Weights of a small transformer language model: MLP 512 GeGLU.
Each number is 500 + 50 x the weight over its row's rms, rounded and kept within 0 to 999. Layers, rows and columns count from 0. Numbers have three digits each. The size before them is the row's rms in percent of the matrix's.

# layer 4 MLP up, 512x192, rms 0.102, rows 70-97, columns 128-159
098:533510525530474468437403459547492387419449482499524558597563534533484524521491475488500573498551
102:460598558485493576431474443495464528465595504449462530559489430491510443524536439524581539425512
090:491479454517555433473540513569483490524523532590502502480476393466544437498490514504530485466542
107:517591480467521431453461453550517513451444473572515445549564488500503507482508500482457592449503
107:524490533548396475567484433528520471529546553488479572402489431423554438491422441456471520544492
101:479551436543526563459502485513543492503470491528491500561591473499551474533544574503426506423457
105:453468428562569466490532526520530430456547535426439357408527542442519481513502377545480545475550
102:473527500562483527555515497474495517507457449539454535458456503547572610490499475542563520530528
094:441512538531495510569438529445413535530549460563456441493624458452487499482450492478665430542468
083:419503478525484379455382458474571428482492461478460471587575579503447453415517365511512577538489
104:514499505391473487449514561513545521495474497506507378462437564448621502524449522570517555499526
100:552482551492592511522563585524519534488511540534456552529414397535503477503425529452516479524523
102:437467574485526524474469598517439544466437496454514459452420416488489572456416502356446521485610
098:426452449360463510446543416459422563491432536478530463383565486394487564426503559498560560523442
101:533509539522458556508496461542541548497421583495523499494539457538462558605500521528612543477416
103:549475587446515539500455501511517425482465432539529516442442544535496561487549422503512498554537
100:416526491501533457510487581518438454556556552582565469520451520516508525540535507541593496436585
098:524497447574450549510517533426467481522442484488512476603480521500527470479559491441535509565486
094:435522492458439455418564552422519460475483543400486550532541463445452442464488466438474495520532
101:545577477515535581408529432444504452528496408448490550562515495493638605456417500536552479472462
098:476458435519481433475474530495501472526431521522492495480516571533475481545529475473481455469489
102:400521490447570459483445525551452355546544492550567396505406481363469422476534590437418473577548
109:471611431520609514483540484412478509473481588464489455581552535432536479491511572500494550468477
110:443484466448465492564578560466582427569475552494406576495422463511403468567566546572451473462478
093:449548504439449473463430448449576545449498581497499469496503517481460549439481456492503509480465
104:516423482529533586497517457533542429551420517522484484471533511506524473470529451553526463523540
099:428445419489534537479583422466478557487565429512539601512533542549478404546580481491559492534518
097:499527510533577495467396524459541519524476428448542531447516456467529524544504524416581545508431
# layer 4 MLP down (transposed), 512x192, rms 0.0962, rows 70-97, columns 128-159
096:422445559654469454596555575441506551636505652593490510436516512436567463502447509588484483526549
103:558502435449594573557554607434521564567454427475473550535423626561522509399493452479516438521459
095:474436536508466462458528524482543572572595657548439495458530508530557503486428424530474518531456
107:516467580478476500490539558485368460687503528472581517601603505521450490553508529525535491530582
105:442479513501523539507522513583447510483445476479480462508504524461518472464490501546547472481537
100:555512532465485538501517477569491535509478446515426483559535488442547469611579542496459374522560
094:467540512469590523479515507457520511559422453467484427402458499422460504432414518581470522611559
100:486505477553530441485501472538502552332439506553459517538484464400505481465504556483552468433506
098:507539477566513441409510454483515457446614472366543563524494520481569398522520569556482510552496
094:553479516484432479500547449507404429328487510510508571464472484514568557522421554510389523584470
102:493388476510492530470479546558533570631478434488485531474533397503427549489491435544504461437574
101:488566586475368528580481478484516431464491440462524465504536467537508391495494591413455462538451
102:403589582608460514445401477535488516447511523487561483495494574607492593456479511576488616505559
100:441504551500498426498533538478480430529426581455604410442493494615496566562449505444488406502515
098:534497453474504512511439487487513515518486506467503614471420494561586504569529432461484498459562
103:487490484445467500464557506455523584512601543411459525432510447482511483499472487491532485592540
098:510434488522548493570460459520498459480531502457444488455391513422471509541556458428491466531444
098:473463509529468503545440422485491480560564522522535515387491489560555554567591508441505486545474
092:549481566598503529500548473413555486489589443517502497460510468484512527462496514450452425519520
099:481438487319513527526427506436501529478552540476443534575564554512601418601475508503547391449569
100:541538520433537440445571436565491508524524432433543481419517525539466515491458501524552447543545
102:470602540465405530523496459535530555490536468461541495540505430524479531471505497517589579566447
109:486589529504455432434425419565535543521464516481484553498446511525549483536510490537586486527359
105:504574440483490521433483563499486482475554583436418535545508589523497554448432480420510488397540
093:560496520490540551540582535570451495317544545526486611516455472517607525536552541444475571500489
101:463523549466487535414502536492458523588515565427501521525495494455512546482561484434521628474605
102:560554530495530460459509532524509498383482425544554448566459467526510505412524480346478466473468
098:468546526578470473457459533499411407466560594529458427552592440462548512464448440498452521533491
# layer 4 MLP gate, 512x192, rms 0.104, rows 71-97, columns 128-159
106:402474508569538539398572478652527490502592490522423462484560505438454469498425502540518456485498
092:561539561450512501420490466483451529497470484475495522518519504576425570408541432578460541492438
107:517533484488492516434555531570428475508522431460475458576631612545496485393505531448433454494474
105:534517543551582427461492473483506471517477500559489422443430451534478542577468500474546581472452
104:554481506515513463409548543407414476550473493430497488572508550555474514526381535555569482403515
097:374461500539588602469580480500546452565516454485407476460405536419559468471508474549560492499596
096:553530500433469484514560494489460610519492457516487430573588473558508492547482463503437610546536
096:534452589487488463583593495544512521500363590542500528420573504446521488433534540473510488508463
091:438470553541478446473472496463442590482404384393464385587534550507476544404469460451509524501463
102:494518467559613499459467586539496471528543506480472456539575568507490428462468493491499548459541
101:491486531583452466511557451471530453573518499469412515519501544501468465497567510441399420447478
107:476508420523494483512498471480553603644450496515449477526580550486542507428515519554536450494493
103:445509554444489470493491463427446483501459452475504466584498457475535462524621458453475412426478
099:565502591606576488507601487531530487495468547547455531515488516457512521504510426602527512460531
107:530473552443401456424631512493495485491540562396405418495596546516584550482535479473424455431445
101:572554506501487460522509503517483471507578460461426583500421399476470543504536488539423471520448
099:497483544542506465478459516495454506527608535518415509434397560399523523501509547500493517507550
097:521539525590513567517475391496454451418520583586522478424581516497521509535485552554529555481491
096:584542460503612461508591538514520487466511524573424397524540588484514477510548465533497378500522
100:552482539481512474473541461528401533493461536545440481516569546519576412445454523455575491447509
101:509491492490482471421564488533533553550483575433465358457570568471512551486503571499536340445472
101:467528530576550468377414523487515518500458517411457458503610516464460472524481550550465450384474
108:530523568488465511424510402520586547562470494489499503443501469394530529450506487484494467536576
095:442546533563460564514445425494546441474462477447455431457464481460542501435486472528418537465444
102:384587550524448453482550468477442544534533569537401571446483478463457532464540604505424610571581
098:458429422482517407508526447466482574510491444526526543573511544537530482518565497520515445469491
099:515467412519536351540542493491471575485473476453444537479472497490456551504504504544489498409402